Each number is 128 + 24 x the weight over its row's rms, rounded and kept within 0 to 255. Layers, rows and columns count from 0. Numbers have three digits each. The size before them is the row's rms in percent of the matrix's.

# v: layer 4 attention value, 224x224, rms 0.0663, rows 205-210, columns 0-223
# o: layer 4 attention output (transposed), 224x224, rms 0.0579, rows 205-210, columns 0-223
v205 092:135122129119123082154164163130138096089143132163157112123120107119076155118095098137126146151119069135147152138135133101137106129107102122119165148120170153114157144127118118133133128146073129142146081090144116129152145143113134092091079175130157132147104136114138153128103138103088146114151111105118144134141123125132095136138131160123106173114180105164118114126106133105145157134142119133083088143182111118141128134133125134169134130102134123108062154114165138115146094141117145097149153100109181163124156126139149139107129133090131128100160113132136107087095142163060112127122108148199155118127119154133152143148142092155131136104125154164141109110107178125149158153146
o205 093:118153153140156178119157112113182097149099102114113148109165151150136170075110158141164097124145166117112114158144115116123144130147154181144092118144123108087158064105172121107125122156162136096146166146114138146146138132128128176156154126118103087114090131114159157135123113149125165131106160168116123138138154102131139145116123093153085106133121135126139127166125138139120130127153138123146177129093138159151106188171169107145122157136117103150176122075126124123131098112137122100104152136118130146145081110095099139125098148132134111112133116109150123139112091094163138148093150137079137130154136129150128132123139173116119063124124150121109093093110130133114126164126
v206 100:205120116087096122136110129107121115099104132077071134115111115118102084103167127104103096140132095136155106130122107103127106098140106133123147118152104135077096104136119140141138161149116146130143079134126147124096123146124064154131131130107152147147139120125098124128123157105150126123149142112124128127139160119109100128143140124132126165137071103143166149127135122110148159180149121132113142166100088148148115098119110120161146115148147118140109129142099109111132129125132080134156088158151157092111116164138132135148165111051160126166119141157151141154054071120102130147096129126168124115124126094112135142138108078085133137143135074115129140165132129109113144126150
o206 099:161131078114139133112110186128141146160148136139152122133162088107115156107137136149148155160154138138118149133127152152129134128170120102128113130080100142145168155132137121145186134161131138134157121129127142152138120100129169141118116102132115099128150114174156141160117114125114156143091122154159112133143138112083148135103138115104138108174096092108116150101150137167102168158104126124102151156061162102164102141072115119089166141082123094158120115151154161116085116121094139170126144149130144153176151152147126144107104141117099142090127126067122120142143162098169109166125118139108104124095083121141110149114135128136108126128143119134106122114114196155115130150119
v207 100:173119117168186135132146168143098122159163156123132114117158120134146151139135086108103137159134124149114139122124138097133142138095120115148138100147108109118108153143120147087111111107092125133147159118138097141133130105132138117130124149138120133182101145137064159159106149165085115148149137118100097122111066150112128145132149078099150139113098153146151105111133146159088148085106114122110108119161120118107115165144149161118074123145092164110135141143138144134186160117130146135115099092113126180129102100117154095139113138158154088133151114085131140134204111156116139174121141124159168139114152161114119105143125150122114165138164142149140140096129144090165146096126
o207 098:083139145117139153120139044145141133086094123125137136125069135127130113103105132113121142136117115118135089097131127128084122144131120139163105135145137129089148119130123108115128118096146119104119101124129143111188137184112126170113154164163113161084121093128164113127125142135137140126134119101133150135110180093175146143117114154177104137095132114110109073154087099091143090143146141119106118147126124154134126167152117126137116094218133135120095125115142103174126117132142127096113152138125116097092150128093134109119138116141151148119119123161142142130130133146157117104128096127080147092175161115141139133162121154103112116175109125179150180139135124161130142106094
v208 087:193086183145114120138111133105111136111136149135140120090133103161145149117179111109095140127105105092132135166171144143132105130113074128132172119151118131146134128144090145131125111112105126160133158097162150143126149090105102145128129099129124153144136080161105127138109174159121168115139114098112156125153108126130093125119095106160138136114069139143174150124140135136152129201113081134104111167137094171086135143133141124131163119167109144123080108155131135106178146123149133131140139130109143122103138104174153141120131146171173138162120108136112101117130128142090096138127175117133118147156124082087126151109105094106118181147144119130114114113119118141088120144140
o208 088:141145092089183169126121142136178083122125119122136127146096111114128133151072166143152137151156079143093139105151120139157118136156129148161089147096151144113112097136120139147135130135151150156145070149139121139138138157110133149118133137159086143122141117143145131118107139109107119174091114115131138135112181104118156138112157157143125138143100089102127121136112137149095130126108156096126142159123134121121110162123156153151081109105137125129140117147176134159078072129126116141176135133123129156179152136119133136116110112180140111111137122077132101147127145074157145187094110112130134079171123147148130136114164120089103156136131097183127158153136166135120163147130
v209 101:144111138152090113129111150106154094099103182146120143130152163130161171138179093126140116115113106110086139099114152144175132135138169150085145118125094151113121059143137146141128151060092147157085117127109148111139074127119132124135123117102131119079084112135120144159121124137154148140077099134122102116121107145102155147152149090127139078092108119139124137139150113156131118130147191087155145144139145149120128169117121114087127130121122155137142124148123116158141121144123134125123176146110114106102125122106140109070157131157123107131074162145108115115171165128084154142133119118128119115160154154142113141130126180119134143156118167183127143124137139113130102106091
o209 104:119134121063149128156138139122099190154119118155151121140136123135115121150100123111125136112096141133144091117172113114126137126162104097099106120173193127106124143128132120141129144151164120146159128080148106099136161121118134150089149126170148154142096167107102137110111134091120161110148165096127138121112118134179100166147135110096161134121102103132092084133128113133141121072135139147125094105118141133135133143132114134131097132136118115131147153124128115141094063075147114126150064118143042151107148173154133101196144142150135143136147110128143178164133150149116131109120132118157141157104138132089121155101131108099161152142144155115151133116138129127150139158145
v210 095:165106165120109086125157166062147108157135133107100151112109127111140154124094156128111162114117106125121135168120136132139107148185124133112110128150095158151198117166113122180115163105143116124108119121121122090159104113114127124103137119126136117171122104146166151137139090132116117122107122133134070119111123133109142087104112109125180112151138146155123103118184104114098100104121140095139137106095147167157120091115150089181131155140160146118152105116111126156100133133106076140100109146090141101112165124140165125121116105157136123087137158118161140157073129129122140099114133124117113136152094176129128136132136140095118063129107150114136172142100161123136150111140
o210 100:145146130128087141173129117122109156131113105153120099122146151106088089152175107130144130122103165117096136073152152129161145099147114067085122118087160088119127101106130177082155117130139105128115135155143109141112113112160148144133133116126097127077113173132126110092100114074135169133115177144102126118119116138120137113099139132128141106147156106146141147141097129086146143144110116129120152119120166085137175143172149141087113131131086102120091107089126147145161147139124131178157138100120082119162111110134076097168142131108129142124148111106118164112160119141152159117150134143134150168129141136108160154131135103167129155111143119139152109075178117114124117153136